Part of a small language model's weights.
Size: 13 layers, width 64, 1 head of 64, MLP 256 GELU, vocabulary 5941.
Training: a variant of Muon for these matrices, 144M tokens, 8790 steps.
Each number is 128 + 24 x the weight over its row's rms, rounded and kept within 0 to 255. Layers, rows and columns count from 0. Numbers have three digits each. The size before them is the row's rms in percent of the matrix's.

# v: layer 5 attention value, 64x64, rms 0.0838, rows 43-63, columns 0-63
# o: layer 5 attention output (transposed), 64x64, rms 0.103, rows 43-63, columns 0-63
# up: layer 5 MLP up, 256x64, rms 0.118, rows 0-78, columns 0-63
# down: layer 5 MLP down (transposed), 256x64, rms 0.118, rows 0-78, columns 0-63
v43 089:128122112149077112138122140128094105107159085147148170137126176117161116107120140130109143092140172140145125150126118103119125125136102106147131130081132134098172129123094170138108188128092109
o43 084:183166137114151131123106136094114099143160177104132102106124125178103137160138100117156116121098096109078122142094167104147118126145133158127118102150159128112107126111164143115141154141153102
v44 098:155062154179106110132119104151106140143116132102132099105163101103124181155121147136177144127131115125098129120104118104163130121143124107099094083125155121158111171105150113144138116138120135
o44 106:057097116130103141146135136119149120169086095115138183108119112145120100116126082073160135123120129121148145123131125116083134136131140194104108155125092122149141148124140123151138139144127129
v45 103:173148119111097091144127130142099116131127142108160148137124147133122133142090159090118111166090124147138146119095172131102118140139170115150101139124086127133050122147152100109116129090139155
o45 102:125120153125126153116117143118084098143163088108141137148129094106150090151148154120112108134151154129152065113166085101107155128135077106116172089148127162139123128135155129124111103104114122
v46 096:140131142087117120075122135093095143099149131166163117091098116145119130121098154108123131164109091130153138142134128060161145106105107122150140134114152093128113112136156150161131103119112175
o46 099:084118135177122125101080115116099120142124135145092088099118145135123108103144125172091100138166150123137107140145115155109134132131150139123128128117097168126147135176146100109063157145140155
v47 084:112100080121110127164155138100124167137130139083106140115149092119136164159123109122135096104138192183102128111153122146112125140131146103129120145109151114162134125113108125114111136135098064
o47 107:109154139094143144135194160116140143171120130104156175111122170136110114099119103114128116131102147114160115121139133133139102105134094133126084116137160095138113118104127160134163102089094174
v48 104:152127139097127082156159165131141114141162159182129113128142117082138105114201112106128120132128128126130081096103167137129129134134095123122114116127095117139137116145140118136149174130130073
o48 097:174124141090174136136134152124171080152127148151151136160106145122176107122132165077135142091116113145130128154118115141156112131130149109097138125089134156133100098105122138095111099142109090
v49 116:097124131116146122110127174127148109122194106177120081102114095114108117175144117118118103146101124083135097142097147119112117122085145126164162128142169144140113110141137143138158105144150112
o49 109:132143096142149114094109120125119127117114156166074083125104115124150114129169148168139148110142126156108144141138096177173122147137128110123111142085131161162168146153116131119121097112074122
v50 101:120134143192133126156132080148093126115142172112141161141123145116103157120147138116119190130161142133154169136113143132107108173125133129126117071144135079154109124105120109112107122150101137
o50 102:081134155141102178142118145170114121159134117145169125117159091126122118145116136090128176118113123115112111112123121122137129110156137131061152091119120129144147165115124135084178164133138104
v51 095:129129091132137120106110163117097117106188150069139127089134120144108096184101117103129104161137157148128141114090118105114140117130158131099134132135137147129114080150107152088165108135138147
o51 089:125146106109138152120119132111100136157144109109109121090143146109182108098146124188119120106128125120146110088155130128124122129135125158142142108118175157173145153123162130099147055098110152
v52 088:160081130128117133095185138088133152119153098185104112110120123157122136119137132159110110117164116096135118118148111122094127108131097137169138114149152138110142164089131078129146085135117150
o52 086:118147150128161106140111103142131139121116173152104118096094118104096157130110125148120096145117147147126167161151138129126109139138176150106127179115071130150108051133138128141102142116104129
v53 084:115148130075097146120127144137128102134140110142079138118079130090166153170137130123138132160178193116121119104118145109105145124159073138134150099134124120142133109135085152142136112130137105
o53 086:164130117097155116149149136153127093148169170094157117085124173136100113136107150111123109122114111169138163119152124100115112144088113104102153151097136125151103117110127131152156094144081105
v54 077:107132114126091114180128117129118134185088140133123158154173134127128128098134128115109071118098156132118113123144104145141126138163175156170105123097085114135112141111126150074131137129122099
o54 073:160142183099122136132140122105163099091134098114148163135124101157119113146120096125113136159114122079137089115125099131124151121080102082120162150121147096091107123116167137150155134102108131
v55 077:096149109078103149119117114115158129057118165114134133120165142132140116159105148143098166129105139111113126124099151162105160087139146127161133165149120134135126130142182154136133081143136132
o55 077:124130141083116173142189087163091152129135126098099114136123122116133136153134159119123081115148183147110100145141112137132152160097121088179145121112141149124138127120132113097124112120153158
v56 125:089159084138133126124118146112180177134114111083089117133140126145167127123101098135107113119117110126114146159182078164141146124127112091124154134156127108114144170131166133143098116126115129
o56 123:125131161153120085134179086142127169107104151124120147122139153125105137120120107128132108172165131124150108107150125109168103112101104101182083129101107122129153101116101115162140160107159144
v57 119:096123130109120164160113111117118121114132114091090131135148110142144145159117145124154096111109116159163112144144130134161131098166155117090059161118138146143127157128125178092142078148125105
o57 121:107137136111107107113161146079122168127139108123120175100135129186108135076176070150114115098113137114154110109137117144137171140101106123125145151105138100127096148134131124151165127137140141
v58 087:122127154140118139133150116138117098199136111094110123117154131142143132150113138103141073131094134124132179141131114166138118092172128140130119161131120132127120117153108170090090105165079152
o58 104:126114130159137114133127153146089112098135082122094116125136080180140138115178082158113162158151101118175089113119125143133139151100107141109151133086139109110141136140123154147164152138116134
v59 102:122114146149159116092123156156147143142161127131125162111132108091194097120059124134129141135069114149117103108092104117155133127103113136114128090113131167120123133110158130131127164154135152
o59 100:141101092140117097116127127123158135143125115108120143185116130122138134128140083158188163124154099162130109126128117087107094124144146150179120108105115146144142181112176095101142143131113123
v60 101:150158140082151156103168156098153125128113129146092124105154086131136127129092169154158091142104128146114095118186120130135146131175147117126147118137136132150118130093115144083108123113122084
o60 092:118127120091125103128147140131153166095121124124116137121136154135107106099151130146151116121120140133185158133120092099097112092108090100123135204098132090096108110118121083128159146132103156
v61 118:153088107142110165156135146112139104126108138117095120095142137165143142142102145128106070176134127173116055138117108123170136149166144153135094115102119136133137116127116153095123113145129109
o61 113:143128122068111102111152145133142133116123142106126181108101125133115127086169096167113112147130123131178146138154135147095154098077106143145116146155152115122101112136178173141137104137133127
v62 091:141134108173137135137112130122149122148078150136157101102157118114147105126122147095064116117087107165084125152133140168148106127158126092134126126075116134130141147162161151164124155113113115
o62 093:157086153097111128113179125152157117141093113094121134149095114149141140144113169117116133137169130085142104134129143130150109103155112163145081110139170124121132119135148196119112131158147145
v63 085:097158088078143126138084102119133106070148141146189114168137160148146106110137120134132126099122119145147141111158096132123132129133118148092150158144136123100166132139159132150114161120154093
o63 085:135165145111112133141133096106116139127128172160107131116140158121128140125114158109161084125142160111087111146119164135169144141124152070180103095147141154100098126127094084109104118135152137
up0 096:077087167110106102103119131113130127147070115105137186103145118143145158125113140146121127113129147106136089166109128109165170113123107153113121159122105139111132192126150159149138135127131126
down0 084:148147114160141164135119110154115092119140155129164133153143053143123156132097099135150105127121146107126135127163108051124133110164144160166119140150073110125144141131134116112124147115126121
up1 094:145144118147094122165130086153107106125133137113138142093137133145170181086147121114147119130062134119134099159079140156140151096119156145109118090118137097121134158114101140116099128155159119
down1 097:119155141119124136126154142137119132114145115100095123115154172109133132166099132150101118155128165131110115137179147129145084057095093179160095141133126142129130117127085107151122120162146110
up2 096:111164121148118143130131125116171136097177118177148160113116157142108153129133078116094094135110143094136144119118089175145126124103076117098137108148138128165133109115110173141089134120123138
down2 093:162101108133160127155103124119106129113111156102141120144130111100146101159138147142126105165084157155140129118170178130092127103145129131107121189080088131130135145112151091125148098154105113
up3 096:148103140113128134139123152112145132137144130140131168136140083103125119094124139121127106141110115131093187145143100142138132100086130124094148111119071146110152146080149196114106175127155123
down3 101:161133122118087126110166108138086120116150163151130095113146105116113116099126148130139101139177137125105157135133122188122081104122163081141129121140094171106154142087140102103114143124131146
up4 100:094105120116152128172113111124092145087151182113152134158091146117146149146152165104133132121121174130118131125118121122151139129163109126122105103143106081131105194131155125156101119090113113
down4 100:092159158144185152126131111145144114109127140126115115165130129120126169115144094134145108094103110131179120138157161159119110125124122133136130098105127080133161123154083139139103168071114106
up5 106:116123126112141161130158074106139100111122143137126164139099139129170134142155149136118107111116129118155118141135136121135118159079097062109113118171112105161160121171101117161158125113139174
down5 100:090103137148098144112120103109176135153114135116114158081113174150102129187115132138159159093161130094121150116148142154102118143090117170092131112131128153123103119124134112151103105160126134
up6 100:138141152138145111113116139089118116116149176133058141101160141154129099138145090128159104090142147116136115122115150171116135157162125094131084125132153122121150150103070109136122102153152114
down6 098:106117109132127132138139113144128118098153096108115157164138131096141134118110169135082154142147137115120110100128065118103137092116103135113139087067114128137128122148158148102171186149109143
up7 091:129089135134126150082172112117116172100101129105111155127133142156131140097176119122113115124133153134137177118120098075154149118126133100181124139184155120126158139119140162119119107121129095
down7 097:159196134130152159101109158082145076159117160076159127112149120137087103124121115097117156115115114123149111107137117080147133120140154123132138159137156091139104132142098111133114139125115129
up8 097:100107163150113130087126118123121130134118136121113143090133124126134120119142100150141116135126126116073097151176131152172165163110100163136092126132119126116203157133106140154129080120139091
down8 092:172162085128168132171125135150118145089147163119147127131111083185114144107086119164117124145108150103115149119125138101085146130121098157109135090138099124113116154139117134117103121113087115
up9 100:117127117131110095122171151097137115118115167085144111122137170098152155127131128147151108114094098155109134182109110173110105149119170115151136094108085107115144133148093140154139114136171124
down9 109:112138065149134153120127156123113131128142113178106092115122123172144104095117137124077129148120145150175114109126077155104123133161169123077143135162118111121158114164145131123145130118146127
up10 100:121127075170121154160112091122175127118123117138114142132147119083127166115154123105124127133130154146120144097104109149144116121123149109105117134132090168165132102177110089144119127097192140
down10 100:133125151134123117119137188123133126113130103105148110138106146125069096132133117139108128124148134111090124149129181074127083153167153123137195127134160137110128147117164118164132107128095118
up11 111:142103087154106103118112136123122161120116088116124136114092124110108122135123155145113125121126165150120086128120139111113138139126142128018170141147161144137102139149160162141115137147136154
down11 101:097122153126119180137137150126176168146107096106103116150148158147102120139107104111118154141121148136150156114133151157147104110138098146173093120125075140156128107090145095111157086131122111
up12 090:131146160102116110108156086164139138101125132122133129122096104098148140173126161160168161117088164157118132129117160112116145139140135108126109136130069131169117116172111137111079108144100139
down12 095:111140104137146132128140145058139144090141119114119129124129165170132106111137079106100147171150076117130112130089118128116112129141118163152149137131171135086148100094129131145165148159149147
up13 111:182093156144172120139165095136142152136104084091121172119086135175153136108143105099163089159140097128125119120134124116147122154130111129085158155130117106111144139113114154110134121120124100
down13 107:121171142105071139125143152139115116099122165109136104128124130084124094153096142143127142072138169138125147131123098146129099115109149147109096154110129126153106133145128117101137149138206157
up14 095:115169117144132130162156136117107116141115092146114168119109100160096097116088119150130140133125156086191134103099128103117153130152117149122120105173094157147156106137099128120079143139110152
down14 090:151083158104141123126137140142099139087104128111117102151127156134152111162133113147066143168096098136111132146148155095120137136102110145168139102138145125129149122098126100097182098156140093
up15 098:126109161130134122095154104102145098128126141100095142117127143153107167100169106107119114166154139108171108086140139170122147094121110170148168149136139099150119106099114133115131126113153188
down15 091:123142100120135120132118141152074153112149121150137130164097118122146103151104129177148112099121127142067148153138126103139105163139162081105115130103108154131170155158141150136145138147105078
up16 094:167111119087177149067117105126125149137149171111118141125143096125133133107158126126099129098116049152151153144112138141112136125112139134123150133093119152153130136164144112118116088120148165
down16 088:146134170143107117151162176155169138095134112119156136097116155136116085122111144145163099090131136123092114149125133096149127103107160148130149095109109088114170118094132147165101104118145150
up17 110:136158096112126123127142138186098148112173099151146159136124126146143128143099124119113141138069134141108070063112139153103163103137119153097114120130124136143085145125131127125102140122150165
down17 109:146117113157100148148116151148128181109115187149141128108140136156137122135108136127176104090132097150121128125176119135084141119099116099143147120142113102129066126146150178112102125125157144
up18 095:098152143128126148153116158144152115140123095128173132146134146140129128110179113186112165111097107109125110099124102111110130101131107136102111093137105108127081143189117166153129142086132152
down18 103:123109097126153081119110141123180189135113107148101148123134136115120143141097101106141114129126121182133114169118092139171129133140172132145096119153126138107132068114144123144095144146139099
up19 093:113130163144107117170136126166083095152101094117144123115122143144126159081163132156103103139130173123161128109094148170138099079097101094117110137167109122152154135113112139135143112122132144
down19 080:100108175077106101127115098140166147144114105119104148111130200095141156145118123134126137089131116152078119125105155132126110154141120159147119167170092140123115113118134131120112105131147090
up20 104:136089152101127114124151151138152075094089116142088140129129163123163119079106143131134126126146110160107116109116121163099125102146118174088163136112162142164169137085139140117144126142143121
down20 109:159130156144124125116141163114150193131138158135129104115111162078119106149166114155125084102139145065099147104123145141168133136120120155125128083146141148096108098120141120144115128099106136
up21 104:097145108159142123082077102154142090128196089142132157137130138145114121116151134144149107139160155135143111131124086135103131111137095131138123106113096132115111160125154155176099101089127123
down21 102:103151121125118130096111142120109097173143109104096130120132130177120161161115106123122103108119166157129147113121162147153148144130177117122125130130130090125174099108176153143069122083128145
up22 097:113139130164137162139140129151113107104096111131137140134089126129086139145148118148157117152156142096175134069096116136109144080100109117150121157117154122157131154127062137159123105098123150
down22 095:123121134098155153143094121109135106116164131121105110124120204106093175184094119118115144120135124106142120123119107128171144128142126093138105140110134113171117174144134134093133132167105095
up23 104:156144144160144132139134128152121123107114121088160132157115135170160151143135127159124092128078103180160133128135112108150127107125146160146105102111155139118107126146168108128104087063094117
down23 108:139096168105142149102109115118148151160108136130114124105135109164110067139110090075139134106174150107124104141121152127118104119104099110173183142152108128145160134121141106135156097120132110
up24 106:121148126148128149159126134100149092127130130108089157115137125136143150080145176104131120123127138107079131079112125124118179110109125172094094155137140163119082129142117131103140123115186141
down24 103:134107118111134121163105118108161140110158209108116105190097146127146140153123157145104123092109125128159128092141127131146155143123147148095111167132105149149090090125124095152130141127135114
up25 084:124173119118143098149136122112133102100154127144118118131094112118086131102113172165147109151090132183180116104129112096114149117103166128119105149099122139131132138140178117131086114149125173
down25 090:107128091191132138121184131141105110158123101142113081128139103148122132146110135149090176170155125080139095103134120109156109108123073129121122105106120118130156111117117106128146161131117137
up26 103:135124115129124127074165130094141178137120101126124149125121078148114128104171156153149147144089117112089156164102115134109190159114119101129146126121104125114143130119160117107120151136119183
down26 103:126080098121161134142123120124070109123137186125156126135163105150114168083111146153111138134166157106147148103130141138123153122130123147106112092119151112155133109120100090084102110163107118
up27 105:128122097109080123100110175118150133119174102143141161132115088121102140116107139131142139119097177144147109153124100105110111107167134107093163090120140106142145178143127133182128134135104106
down27 101:111153164109169142112142089115154108146127124115094128087103155191117113145127130118110135125122186099115175141117141140129101141136105139083104138118125149109100101173126143113158114116107090
up28 098:135117103159138117091133132164093150134149175133113134149159078145132101159090145135131144118130160129105099107095142137149141118103139109128132104168105157122110124109075146131082166087147107
down28 090:141118138131149090090102121139181111153144164136127128119103160164144106088097119142133121094124196101135112130138128144145170099120093159127129101139113111112133126147110100144167086100137150
up29 100:093160162092111155130162104107093104136125170157141159130111151092136145114095138179137109138096092132135111150087131142133124130145147118133135145100131131142124122143099103189131081103100126
down29 102:132109115152129103148143165062144149129096105126138143111148104165120088150113164129097118146133145111123116113073173171127129094144101146083143158108128138139116150115156140107114131130130173
up30 095:084110147142142127141144101110095147166095166136089108149128139103136138144087084101128111141119109159125181123113134137106127167135174110129097117130092129144159114108097124145153168133162155
down30 092:155137089107128106111098175129152102090125127114148117139125090169126148153147164105107173151131145117126113140167120131123146112141090109136134154137161153130108119123149180074128088112131089
up31 091:131130178120087115171104156132169143087144093139110142120118117110127125143147144121146147110136114117118109117088116121126176085189094123143104128144103086128149148142180158117150150128130122
down31 090:137136102120125154109131120108140087160160159145141117088144146136134178133126119136114117153127115107127128136178086165088129153100180113123104115126141155100132131099054126130092128150126152
up32 096:178128160114150135166133131150150107108125145119161102152083140135138093128119130099100117141145124144117174099122154093101083155144126139106114131121115125156073167141111132150111141099178105
down32 092:081155142127111168104162138121102126122121103096118107126138104092105140115151148141171142123106110112167123172155124164175148104103124110152107128143135113156159128128139113143184108153118174
up33 090:104126120143100114116167139111121147069165136130141157134121148125163138157087119172093142172084189154117093141154104114103142133123096144097106124119126135147135157132104100115104119137145119
down33 085:116143151113127122136099147071126103173142165074103111118124147132119095150138121168148116117130150114121117131123122148124093125181157129155152133191123130130084113157131112148128165130092101
up34 109:137181125112140126123118144117133104087133157141131139132122121135154085104095140126145151101170185148135128111112134156094137146142097120135136089117140118148120136164106130131049092113148166
down34 118:136108181109099128141100133147107116126137108115152111130151110140178132152121172094104110096109165129121133109073146159113145096118163130094142106130110141154073138121103162139097147107142110
up35 113:176127123132143131137156094162160112139176121132109087130141127149103155114144109149103093135099143160125140103108124104095153148130083106134123112142155152078135125117096161139176123087128160
down35 115:120143133124141115132140146136163129189147131133177141156138105156073135150110102162132114127121124152114087136086070137135133140147109106139132149153100110128154129111132073109091111082131127
up36 109:150174102178129099159116126096122121120155123141136122138149118140152120131152139151099105144146147123093129156109172150126126080140158145108152111063125100130156097153098148137114150131112078
down36 101:123109118145120150111101146102107142112157156127157130141115164173117133085122108152162091138142104115108176124082123095134117140132141166162083144113101159180127140124140129089144122109088124
up37 101:160180120149122145134167157073127134141121135142135093139099088102147115129184146155137111156113137150106100143118120154089132151125150100102081134111137165156101124122097139130127160097142139
down37 099:152167105117116126145146116118153081162158093116166138131105104106108139152083122148112138105095075124133092120123139120124184101093144131128158145145129121137143113136147097148115162122142181
up38 107:140146160138120164120129078125140127114130116099141147134128113127151121111108109124141129149118131099121134138089105178110139088112141118202138095089138187140164132120119131181081133108126120
down38 111:092128148118111112152137084140137162117117100126089127121099158143156104156130147122097133155140181133142092109110164104159099131104134108114171104112134184165135145128144136123158117149085106
up39 107:144134146121112105149153117111161147083098107176125173089082143165099138144144139106122105091122147098108141102106180109129135104128135165135146125123109125113086104151144144144099144126170122
down39 113:153137114114168169163082160099102073143125136117129119175126147103135124142138097121158136103135156128123100131162112089109130144142159094136141137141128121125153142108084078119151107143090109
up40 101:135107123084106122115100123137169158141117143116113139101108115109156155136103101120182129126112126120123133138121081115142150177124159093137137112108085188161147155152146085154106114131150149
down40 113:160156162103123102113155105136103125127141104153120172144083105105129130154110182188140147111149161103152126112164118104117139127170113092122098133149113128102139124143079161129132122116102129
up41 091:119165142132159111118138138134179107166135124141097079103137117150152132118140066070136154128145135128100160093147160124112134164136172105121163116141101133115157141147118116124152108103127103
down41 099:139118120116139129153157124094101134131116135119121151129099114142076146121104112158134105153093107128128127188129106132091161090126092184171137113184163113132144098113139142158108154128104134
up42 107:112135143118111102092134074152121152114110171146091102147108161117148125148096116152106084188152128162091151093136131160120101143147131112134098112112137145146157111114137102125096123117136166
down42 101:145118107120132088155105147154161103151144113110135151129113113153119082109156136145171166090107081154153118170086147072115135116107150108105139137131115121113139109126080152138135115164121128
up43 100:098144148172113108162130093101133121100120087122153103132106177171119139119097138194084087125098118140124113137123131136108122100144108140150150111146143138125115117137149149140140113097179155
down43 098:136118139115126090107135104141122134153188146122130143171155171117100163154131118143106093126169165156102160117074120122162119121136142137118138123134153114127135124146098073150143075125134133
up44 100:167129117087140133086158140134092168103141167103111106129117123175117109148109124146117122122111084087149152146122159148097142139105077109136139149140144126112146178163112111132146086141137118
down44 097:081118152167124107135182129118095145136114127105130162152139116144183112143145154097141106113085153117140118115103092124116156092114082107097137135143127153096162128126151123138116150147165162
up45 107:105104107148081093110174149106117141100100155123121132110128131162135084133122165131125166102101135124092135082157083134067126133115101129113172142149112139136113124141152150135124167113141129
down45 099:101141140158117115118121160184123081144124124107127132146108125144137122096145124139145136152120209132090144113150119137159116127151110104129130107112110115142084145189144087115097136152100110
up46 090:114099133128172142117105097137110106068124145133156109144138141106173126123153113125137118110167070137145147094088112136131153129137144138108109087190125138095127141172112166133126109135116130
down46 093:108115118101147174079101114068156086099117139111153099138143154161133136115125106113141113129181146152116113133132114111122128120165143115113172099147122179126148125135160136106140122102099100
up47 115:143151160117133114133120106139126085104077151101131158135150114175122136099157091128089137138127155070147125105154161178092135125106130130109111077112149149144132142117133108148127152144161146
down47 112:136143121125115101184137122153147136117109121093094181151096154124128166148148121093084136169107160117141166167132159166125118106117178121124124119118118128143088106115109123105116097142116103
up48 117:112114124149166110091095122131155115081190104169148119080134150165106118079123124122133088113124093137140150108111126142144146128163113124099160129112133129119144147137152175124171144123128132
down48 107:114110175120137124146140145145121113138131148138088137123115100101114117141140115090168175115143085145166135138128106142133125138149136100144059149134131173110136114105091147185132143162143094
up49 118:160096148107101155098113119156102148081126154107116141125161111128136144167113164119137112148107168123097148167089122155148147128131131104139151099108081184098149121112137117157122115126160113
down49 116:087139089120118145142148139137097165122097173120156138134106121126114103116151167137126142136146116123160126143113120151161120106103138123171148095174097119065160096120140113112161166143101104
up50 084:125126099116126128163131115135122173110097130147102122136127138108170101150165155168116109106138094172099161098104124152157115165153166113173126110130109143152152131083128091102127095122129105
down50 087:132149135096125147136120110103150108118129113140114118084139128168088132085160095118126144135126129122154068149155154083101138124145133166097131159132138076083150140134123144128112163178137123
up51 093:126148128150172139103141125127121119158172101140124085119129126139094078167169129134112049109149112136110120086121103149108144134092126111152094143152107140136164111124166146136114125135122130
down51 097:082137136086148183155122137105124116113119140163105102130151127133125135110161123088138174090135170124110082111152166128131117138152151089124121119117099123118147145128095122126118159189109130
up52 095:108138103121168107154132103165128105156076104117121171091126148104166138106117176100121107138130110140153144109082128150118168094105084119125134087161143116129145102125106119164125139137142139
down52 097:104109104144098104129132131121097106125160154110128117175141106111153152096076145149092110114132161152146145094144082118141128116155092134091153094131137128178127153113087144121107142140137088
up53 112:100134147127164134142154149125127153124156099121108145104113099139125107059148084114124102143108161088125141086093138100106147111135183107146158167124150121127149142094156127114160137138149132
down53 120:119139163145159091108156128140119141118111158107102135102167133118128095086121103133085107108113141131185157067105147100130120092119130149129133143137134117142155121117162136120163164126121183
up54 099:130103124140077150131138112093166133139109121138162151140122139162157120132140109096103128093122160148144109180153053167112158123101127121105157171104132132158114125144161121134107112118132142
down54 103:123148128147140076083100130140088110120141104117089122137118100128116151108113153142126144140145108131101146124119187075159102142186111154113162107138113105127154151132106148136150159136143089
up55 094:100113114109133169094130095152093126127136144115141104134126077138141121136133173130087082095122185141135122133168134101080110141143148149136148133143108160179149112111127112123112137160158119
down55 092:135127134184147116133077206141126095138124138140126110106110147118110152127122128163167149077133112105152121097106133127161129134128115143094090120145152117092107135116160124091145130148114092
up56 093:116138123123107108091104140166115130144127145135149123118127135132149123113105117143117106140126149110084103161066120105174132132133110103155119160173083114105165136143181176148160123103111155
down56 102:110135138161126125146124170130136107131105094124143157150110126135092105131141102150150145125128099133127103113151112078175099144108162089116154141063095108152118116134149192096125138148115118
up57 097:115153111116147086135118115138143097120119136129157130094129133135143139164117116184096124140100154101129145133147124100140171141168085135107091092136156118140146140088140161155152119110065154
down57 099:155076107175105121070109137148133147100139139141156171144127114135164152099136108142147136089089141144134121125067140150136115147095120125142165138116123151135117123136150127121111163097169105
up58 099:150124133104098118157171133122103192141112124071150123161143144143124129170104138160134149108143159138098122119146109135142120136124154110073139078101122104152097151135166140129098126124112102
down58 102:122158137184110141116122158099145129137163138131119153113117082131147127114099108097099097172141077145135096133100092115092153135173117169150105135127091125127152111127105121146155103121135161
up59 122:113136080150154103145108111127100128126169121167149175094151155144121176150117137143153126088112125140112140107099104124083112125089128137099132131132115142108138121140151073174102164138150125
down59 106:123148113122167114118154167137098044120150128120152128133164121152152145109164138155149108112133093131141140140098121125084162114127124145101141139136114118069166145109146116128132110102112167
up60 098:172144092147131129107133154140099129094107160120166098135102122122132140129092142171078120147141150096107118139107126119106115146117152103160149144143090138113196127154124095143107144128113175
down60 105:118150092096149099158114127113119142097142113149130125182130118096119145124171153160156111168137135162147143131106091130152105107108171133088107103111132137154181116099110102171130131105124117
up61 086:134136095136108144132100151143153118095111183143117143201107164156165149096103107161110139128124105136162109135126127120097129132150096117138080137178133144133135105117134110113114122089136094
down61 088:113139148134161098100117153118105144147126109126130123099151144113122106185121168138112127145167143105136108105122100118152158124106160107089127116131139145061095125156149196135115100140141151
up62 100:138115133158134111117109157114145078169120128112172151149121085155073160139162114143110127131105117129152113114126092113124136132166093102097162119128152103174113125154111167110144092128138151
down62 101:070139125122154076126123136147140162127166135113082108124112134159135110100111141149120149164174128135120142157129151152117083133154148168120099143146148136106142134127132056144134159146115115
up63 115:154126116126094129150139081183121128135120151175120135137140097105084181123159118154121117128117125101084121159132131103123137128150133118114114124110123111102143090190129144154171095133096108
down63 094:127138125112095145135135124126127130140066128143183115111098132118089125126131172126160124167147128111148117109190090092136117132123160126162159088103109150112101106151140137096132137108139086
up64 098:158128171108088144104082091108170119090152145137123169130127125148135142086127105152132128120094118110128161143136125133130157141111164098096117154103124117123148121174160140104131164170126091
down64 101:144122167107116103122148117178149083161113098136137141124113153078122147118111174086151145161126138089163142131145135135125064123144112098119147098161109119127098141123097116149120128145142102
up65 098:167151138198130113132132167103183105093118145136112129131134158128113131140124109141126096127102149103106101143113128176120098140148147099122134112120087141084143129159100122097161096144162120
down65 093:113129126100124168136149121120160134113178134144124151147124153166098092082101121160086144151128133155182112149146088156085114099133138129136145096100139115089138146142166133133115110094122130
up66 095:093102121139120084144112116133119091145128162086158195137127108140137154101088145104092103134160144147182125138106106139103147117102121136144104138135147156132143146137147143124085087119137157
down66 101:119123171162126140143150145149137137138139119151138105135178131135090086174177083130099097143131119094147163117168136133132107162120139115075108154104125138108111157116132119112099128083120115
up67 095:160122163086105119121098105197114102129111149123116121102078145127129153120142121155132143137103169155096127073123120172121138157114177120163106133128114136137098096130114132132161138115141132
down67 098:104158098146189092132130122095099129175116127102115101152126145100095132131152141102115145116113101123140144160133143118158118093145115173103120187140121109159145156109147114118096148167110126
up68 108:105147068128162124125147054105136104121104162145125111101158130146113120098147144135157109098112153166126150140118152141140147139130154122112129135077162117125111138132137100185148102125130097
down68 105:088129091109100104089138105129098139124106105146135119148122107178109122145144131130163143107177100152143120139127105148150186104152126127090121101145110100159149143118129184124138117116108172
up69 097:132129112134145092100086117130122142113121113146099169133105125115102150155095128165102142135116118145123118096070126172113135123133146155082116130153164142197110165154165140128112118156122121
down69 101:157124124087140135132094147098131145159146142139123129113133201153118152154123152096123129129119091124095172115178142119149151130096124159118135145143093099103147114106111072126139110090106136
up70 101:154072120161173143142148120116127132127097078156136141154114159102115155074130121129114107158097132100137091123143111159090129124133129143117136101138110125090173137131184144115146154131145143
down70 103:156167079161102117161162131147129119145113144133132102137127096130125114111111105120144117169160069112118083109119126140086124125134162131161144119156099180115153139139135084152095126133152135
up71 092:131138088106088121110128124101158125163153098095127153154121155134088151127141143155135120146106108118134162103114130107132180104160172159116072120140110116092132149172135110145163142133098117
down71 082:142119166102142147092141133124117137166134142123125144115141124111152114118132139085151148151144132131081116167118154134156079150085069147127201112099139120144101114105115138104103156132135110
up72 104:092177128143104128132108183145137157110132082129107154141112148099139094131098144158114145115149136160122136092116142106125146127142105138082145147129105147167138159122131142098083136067108137
down72 101:164128129117097119148149125096158122124136157125146145060101124151155147146078116128122086119118120127127142198149122155121117126141121090126129097185155113096141151114126164157122120155121125
up73 101:160115141150148118137106097152135116156080164107102103133120098097130149157153190149081106168147149159164135148127124116121131112109132101097142131104096133145123107142115126163139117124078100
down73 100:107129151105125127154122138095099150094140104106149114100098145132082077141124149146153154127099150089120114087149132122138102134140154168128115116137137115141143150161193114154146150099148085
up74 106:139145114122122086127100104126107115092188149168089098100107115146090127149125117149125125136158131107106136114117157122149160142152143152092163151112117170165102127146127143113086133168153103
down74 105:119095146142146175109121125167128175141073092085132125144115124108141091147132136123133132106096100120155144127130152105145077130095129092150082145137145101138144135097135104144161171106129133
up75 095:093121127138143121086125132097114131106124107091082133120170136140136125120157117203166144132110120139150124155127138121110129167097115112121186150168109132110160148122079095120116112106124144
down75 092:148098155131119153156157143127100133103120108179129133141067115185147096112098128083127160140111111127083120134131126150159127124136155134100124088099124104141129121117151173104161161110133124
up76 089:099172122146146140115128103147119107154078159092123154126159101126126111155093143125155146140130148145114155106106183107147125130135124103146054116117086094180132143125106120121120132109131139
down76 091:129112094092124096121126145120129141070156100136114144129137139138101117121137127151136110114134094136137138147128110181079171099134102133095191119158184156127142122147113141128162138092111114
up77 089:147105147148160142140140131119121124108118143138160105144112148136148075140085171130094129115164186124070140134149077145134138137121126091148142095160129125138151102141120123132099075119149122
down77 092:158180113119098135167202130152157144150135101129114103166118124135192130134140150115134111140111133111068107110122114106109129157128123110124086139127153148135114114127123156152167122108140143
up78 100:128119105134092144127128092115128181155102123169171153130132147124122174152095110142131158119127113160082114110141122118163115106175148128099059089131126120154150162130130118137143121107126129
down78 097:175123133125164109096137142121112121101150145107104112138141100154133076107139148142122111121117102078142156129113157117100140122077123136105168145142175130126157100123161169141070122117148124